Weights of a small transformer language model: vocabulary 2048.
Each number is 200 + 30 x the weight over its row's rms, rounded and kept within 0 to 999. Layers, rows and columns count from 0. The size before them is the row's rms in percent of the matrix's.

# layer 2 MLP down, 320x1280, rms 0.0373, rows 35-75, columns 720-799
101,162,216,218,158,182,193,232,207,226,243,198,196,186,141,185,161,174,233,231,198,210,136,182,206,218,160,205,201,198,154,180,198,180,238,233,224,231,198,272,248,194,234,201,236,296,191,172,204,203,228,207,179,227,249,213,201,169,167,195,250,205,210,177,226,261,197,226,240,214,259,191,246,218,210,155,215,197,256,207,198
094,206,171,194,193,219,187,243,227,170,212,241,202,171,248,205,167,215,179,197,203,153,170,220,187,212,189,233,196,208,236,207,156,230,218,230,201,213,214,176,252,200,244,208,174,168,178,260,158,193,233,239,227,203,179,237,247,218,203,186,228,159,232,194,214,134,241,104,203,205,224,153,253,207,200,184,110,232,209,277,182
103,130,241,199,112,140,193,214,231,236,188,186,203,260,189,165,251,183,235,173,194,200,268,190,236,287,172,202,180,178,202,210,224,193,213,170,181,209,193,191,235,199,225,213,220,183,184,241,210,235,145,195,154,172,216,267,184,221,212,212,249,185,233,206,202,198,192,170,233,262,200,250,187,176,212,189,182,165,194,215,199
097,201,235,192,201,206,206,194,215,193,186,155,193,179,209,183,256,199,203,159,191,181,247,149,214,203,201,222,188,239,173,240,190,192,224,204,182,157,229,241,181,200,181,208,168,162,190,184,254,169,222,175,169,187,213,195,187,214,206,220,202,179,179,168,225,266,188,202,141,232,252,148,221,188,219,186,215,262,191,197,193
098,179,225,178,167,193,185,197,239,189,169,184,183,188,256,190,224,233,225,221,213,162,290,218,198,218,190,214,241,131,190,206,276,164,258,203,189,183,193,171,230,154,238,243,187,209,197,172,154,219,180,221,225,205,171,231,230,176,189,222,215,173,208,140,215,226,214,200,196,157,195,233,200,244,221,221,138,239,237,173,213
099,191,199,146,239,277,188,183,200,152,199,196,202,219,164,202,210,167,186,143,183,213,183,175,155,223,223,199,142,265,214,167,159,209,187,197,230,172,207,190,181,197,184,201,233,252,152,315,195,225,163,214,198,182,187,204,196,225,216,146,238,204,210,233,206,208,168,207,189,235,194,295,227,283,174,214,256,203,202,212,208
097,156,193,188,180,246,182,165,190,269,197,200,207,101,159,191,198,179,216,262,228,210,231,170,230,206,228,225,222,172,189,198,160,208,201,229,199,177,226,163,249,163,196,155,210,226,220,189,185,188,164,197,124,173,196,163,140,197,186,213,237,195,160,227,236,146,216,205,197,207,221,223,240,214,175,177,181,144,215,193,228
099,178,181,287,212,213,243,243,266,151,163,189,196,264,159,246,228,180,215,185,189,194,169,179,198,197,196,210,191,200,196,186,184,181,257,219,204,204,241,254,200,187,143,257,176,216,159,196,245,228,196,209,179,192,191,212,155,189,197,199,123,196,190,213,193,107,209,192,181,204,201,205,152,196,191,197,232,210,184,179,217
098,155,204,212,221,285,208,166,178,182,198,210,200,142,180,201,164,171,223,200,166,216,177,213,169,222,168,206,214,170,211,153,161,218,219,185,200,111,204,169,182,202,168,179,203,155,189,159,234,203,279,215,215,176,271,218,176,188,214,181,194,176,134,150,168,181,189,191,196,195,205,177,139,194,177,171,196,250,190,209,194
099,273,216,235,181,224,148,202,218,181,206,254,197,193,179,187,208,199,189,182,226,183,170,196,205,168,212,181,213,244,170,138,191,234,200,217,196,299,207,202,136,264,218,185,162,196,227,187,180,211,266,226,190,151,193,209,193,222,203,161,138,206,259,182,167,212,191,159,220,218,261,175,246,229,207,152,234,243,212,145,200
095,183,229,215,146,194,195,182,279,197,194,240,204,244,194,190,212,150,169,193,196,167,161,181,222,252,233,181,221,263,208,232,186,219,222,210,216,201,260,204,234,218,146,253,224,221,243,186,198,214,212,209,193,151,258,183,158,196,112,192,221,210,231,186,210,184,171,206,196,151,149,266,155,168,217,169,135,183,212,228,176
101,170,117,191,130,177,185,251,234,233,191,212,207,250,169,181,205,229,180,252,149,257,167,212,191,251,204,188,224,270,238,144,222,210,193,208,176,226,187,201,227,193,240,154,229,248,201,238,166,209,204,173,238,233,212,143,151,218,154,195,189,170,236,202,208,214,163,188,222,182,226,191,192,163,228,235,227,222,203,149,202
098,248,203,224,162,180,180,210,235,203,211,169,188,192,168,207,227,219,218,198,193,183,169,171,278,211,181,217,178,126,196,203,241,205,169,182,151,204,205,213,212,176,192,183,153,235,210,153,224,194,201,180,157,216,202,191,216,274,177,192,219,186,181,284,209,157,204,242,235,193,192,195,161,186,218,167,140,197,241,168,207
097,104,131,245,249,254,187,169,261,176,225,210,215,196,243,197,179,228,250,192,169,185,250,179,221,181,198,192,243,236,209,172,176,192,210,220,215,196,186,148,191,202,194,217,208,232,222,178,183,175,161,218,170,185,173,197,171,250,125,174,175,193,199,212,183,248,208,202,230,174,202,148,268,229,172,210,169,194,229,201,175
102,163,162,245,148,191,174,206,229,206,201,146,181,208,160,231,243,219,236,162,143,205,172,189,236,187,250,237,277,173,224,232,160,146,202,208,169,170,173,211,217,223,158,228,177,198,219,162,209,216,221,190,146,225,225,167,177,183,173,182,243,210,214,211,199,232,210,189,203,146,165,204,193,203,169,210,149,174,204,246,197
097,207,190,226,243,207,136,189,136,184,208,188,190,187,237,224,224,196,198,191,217,190,239,181,181,225,192,188,192,198,194,131,231,209,175,201,163,254,231,168,189,223,243,150,236,210,169,197,209,189,225,257,210,286,169,211,150,181,233,187,167,160,207,245,228,206,220,251,223,169,203,190,141,198,175,212,272,217,204,196,183
099,162,182,147,181,219,202,147,239,184,233,190,203,201,254,194,162,189,120,229,217,210,277,207,220,200,139,178,172,240,262,178,171,183,166,150,138,194,234,215,212,174,191,207,198,221,209,233,209,156,163,160,209,167,272,178,195,165,237,241,249,170,176,175,186,247,177,202,198,226,155,262,224,191,163,172,237,212,160,173,202
099,200,201,177,238,188,241,217,182,202,227,154,186,219,161,218,238,192,202,218,176,199,253,213,237,159,246,137,187,184,175,162,185,160,205,207,260,237,203,244,165,196,219,184,197,223,208,163,207,217,170,235,212,231,206,193,196,183,234,191,184,144,202,173,240,215,139,192,169,176,176,186,173,162,217,177,166,252,174,187,206
099,184,126,198,197,230,219,231,200,217,220,233,192,176,216,226,197,162,193,140,197,258,211,218,202,203,148,216,231,158,169,135,258,213,228,211,167,190,232,206,218,217,214,216,177,220,194,184,194,169,192,259,222,197,192,161,144,177,169,231,202,231,188,156,173,203,208,174,211,194,193,149,214,191,255,206,143,157,228,232,226
102,202,203,225,239,211,188,228,258,216,194,232,189,218,197,231,237,188,213,176,192,128,196,162,132,203,194,225,192,203,192,195,211,163,194,223,168,194,201,251,253,208,182,260,161,215,206,139,195,173,203,163,177,253,221,206,211,187,246,175,217,188,189,267,191,171,227,218,196,205,184,137,191,171,194,176,168,131,186,186,260
098,193,136,206,262,204,164,211,133,232,210,196,193,166,220,203,218,179,255,181,207,197,188,194,209,273,209,224,202,217,150,213,238,242,142,195,199,133,177,192,179,213,166,182,171,148,170,220,205,181,218,187,202,226,275,154,167,223,185,206,169,180,219,214,195,142,207,205,205,181,188,169,171,137,188,256,176,161,123,215,164
105,215,212,253,178,188,180,214,232,250,181,211,190,131,198,197,212,184,159,200,206,222,167,221,212,195,188,230,206,297,157,214,169,238,200,245,219,172,196,175,180,172,198,249,161,227,192,228,275,212,200,176,202,136,162,154,199,180,135,179,138,165,265,205,234,234,217,235,174,215,218,254,176,187,150,228,260,241,258,243,207
103,106,160,146,220,214,225,194,206,159,177,228,198,303,178,189,200,179,201,198,224,162,190,188,171,221,191,176,235,243,237,193,165,181,278,186,152,191,229,199,212,166,215,210,231,201,146,227,154,204,199,176,196,149,206,259,181,209,196,188,219,168,214,161,207,170,179,187,278,214,224,175,264,246,189,189,160,170,244,188,227
103,216,197,205,115,158,147,215,208,157,175,184,182,244,158,181,180,228,181,181,159,201,204,214,224,174,174,217,209,194,183,230,165,200,211,177,198,203,168,234,193,209,180,221,176,182,172,131,170,195,272,210,184,188,223,244,245,209,184,244,195,196,226,237,208,167,175,171,233,169,274,276,200,154,200,265,149,188,227,212,273
097,172,212,223,185,219,219,218,221,195,221,230,191,150,177,190,151,169,194,196,160,213,222,201,206,220,200,158,179,221,173,208,176,231,201,223,194,221,181,181,218,211,212,240,229,142,179,203,125,218,188,215,214,213,180,180,215,190,155,164,198,173,200,184,187,180,184,201,163,226,139,300,194,195,176,144,181,193,164,282,209
092,196,172,243,141,212,205,183,200,224,223,162,207,157,211,202,159,227,166,256,172,156,179,178,194,171,181,215,193,202,172,226,237,219,156,170,194,196,195,137,211,224,243,217,208,204,240,167,134,235,200,193,193,195,204,178,234,248,227,209,176,201,213,203,224,152,222,217,183,201,243,200,206,197,206,204,85,194,243,124,197
100,189,170,199,249,205,186,181,221,236,218,223,208,174,171,202,204,223,214,210,196,231,206,202,176,178,228,213,186,221,135,213,176,221,174,173,260,239,185,234,194,231,151,213,196,203,221,219,212,200,208,216,216,238,199,222,211,148,188,183,198,237,217,149,177,169,183,164,196,206,166,238,227,273,192,179,219,249,198,239,247
098,159,220,218,125,213,238,171,223,188,282,221,199,231,218,214,243,218,180,188,228,216,190,203,225,188,210,153,216,259,246,203,185,234,218,235,158,161,183,214,113,138,186,216,226,198,203,182,175,218,223,215,229,102,223,243,249,185,220,219,220,214,211,239,233,180,221,184,246,182,146,211,186,238,236,245,106,179,176,270,236
098,244,199,203,146,300,225,197,161,205,193,176,197,212,288,189,126,173,191,251,195,206,191,182,147,184,209,193,225,172,237,170,204,172,214,192,179,205,226,243,210,131,169,169,223,259,194,225,150,201,150,221,170,293,202,266,199,233,180,163,195,212,190,230,214,170,168,184,231,191,254,246,169,162,177,175,257,178,239,179,200
098,192,177,237,202,123,204,164,221,164,192,176,215,211,170,178,233,196,157,199,279,224,167,208,163,213,219,212,174,192,220,225,187,236,160,185,144,202,204,181,159,244,189,201,208,174,231,248,248,195,194,161,156,200,209,146,230,185,187,170,221,181,212,190,198,183,210,177,214,220,207,266,217,176,192,195,99,228,172,176,181
097,212,181,228,151,204,239,188,239,222,213,185,201,215,171,182,196,189,171,219,210,231,170,245,197,206,205,219,262,205,162,150,228,155,244,158,144,155,237,194,195,193,185,234,206,182,159,239,158,173,153,218,186,197,199,228,251,239,181,242,189,181,190,191,175,138,194,219,150,198,154,255,204,140,232,207,257,171,169,174,176
100,240,209,175,228,128,199,194,144,206,167,224,209,142,252,237,204,184,230,192,256,188,166,212,232,192,196,200,210,208,147,184,170,248,148,123,148,215,173,212,214,187,194,238,182,189,201,168,243,193,251,193,191,153,166,153,224,200,263,249,203,227,224,195,233,203,210,229,240,207,189,236,255,228,193,184,194,224,176,202,236
101,173,240,225,161,239,185,227,262,191,243,212,192,261,219,173,216,201,244,178,169,245,225,243,220,221,165,211,190,125,185,212,210,238,198,203,166,196,200,243,216,213,222,266,220,186,183,202,236,202,231,235,237,187,189,169,214,231,226,186,185,201,230,162,256,184,220,155,226,200,189,298,212,250,193,191,249,169,193,212,237
101,188,197,225,250,213,150,217,206,180,223,216,205,202,179,198,211,210,232,193,164,228,153,157,223,153,204,220,212,243,202,170,189,223,177,160,172,229,151,238,196,150,148,217,251,198,220,189,119,206,178,187,239,273,185,261,236,220,185,244,146,208,187,168,212,232,186,267,179,206,240,256,158,258,206,180,264,162,200,193,219
100,227,165,205,150,210,181,264,179,189,221,205,206,215,194,201,244,191,171,206,277,174,167,209,230,208,199,202,193,174,251,217,177,178,218,244,149,197,183,243,176,163,166,183,225,182,198,190,199,224,243,210,229,249,225,210,189,185,206,170,246,217,200,268,145,190,241,192,178,204,251,186,236,196,183,186,174,188,190,176,208
097,161,206,197,186,242,191,201,188,169,202,195,200,214,201,208,236,194,264,227,165,209,174,230,191,183,178,191,199,230,200,173,212,167,164,183,196,239,183,261,253,254,196,155,224,222,198,148,189,216,143,207,197,186,196,108,239,209,211,200,248,181,174,200,246,197,220,197,161,175,199,259,224,161,181,249,214,149,175,200,203
097,220,148,184,221,251,208,207,122,213,206,257,199,242,239,194,223,226,212,167,156,163,223,197,162,206,186,157,166,236,206,147,228,239,199,195,232,146,207,203,193,252,231,151,209,198,198,218,263,219,189,205,205,186,184,181,230,192,172,193,199,226,175,209,166,241,219,126,242,235,245,193,232,186,207,197,123,195,232,256,186
096,275,210,147,209,241,218,211,198,165,232,208,201,219,215,216,198,176,190,220,180,181,163,221,268,194,204,187,129,236,197,191,197,185,195,155,160,214,191,184,208,166,200,246,169,261,219,270,255,179,129,214,253,160,165,193,267,241,170,220,260,223,169,227,248,193,170,191,249,197,201,223,254,217,186,203,170,157,159,262,171
100,160,165,230,235,174,140,200,218,170,182,194,201,142,184,200,177,162,207,186,209,194,140,250,234,161,207,187,206,223,200,185,205,193,221,222,210,221,220,209,197,173,199,235,187,202,232,177,217,201,189,209,183,206,249,200,145,209,269,148,168,229,153,255,172,214,210,220,196,247,252,169,211,191,182,192,198,214,200,253,207
100,181,186,190,212,196,167,210,264,125,194,171,201,147,216,195,184,184,195,203,181,237,277,214,214,184,158,240,265,240,199,247,198,191,228,210,179,219,178,201,190,216,219,197,213,237,186,154,169,179,181,177,178,182,223,267,207,223,155,216,180,172,280,209,264,222,221,202,188,150,177,168,197,235,228,228,220,196,232,197,200
099,178,173,183,221,233,182,204,194,142,188,142,210,207,227,165,158,202,226,189,153,180,214,179,219,180,241,223,181,194,165,187,193,182,221,220,212,210,216,212,110,164,203,189,185,205,204,210,236,181,166,135,216,214,135,161,153,184,199,196,223,154,185,211,210,217,188,210,226,196,220,242,146,184,227,187,177,198,158,187,172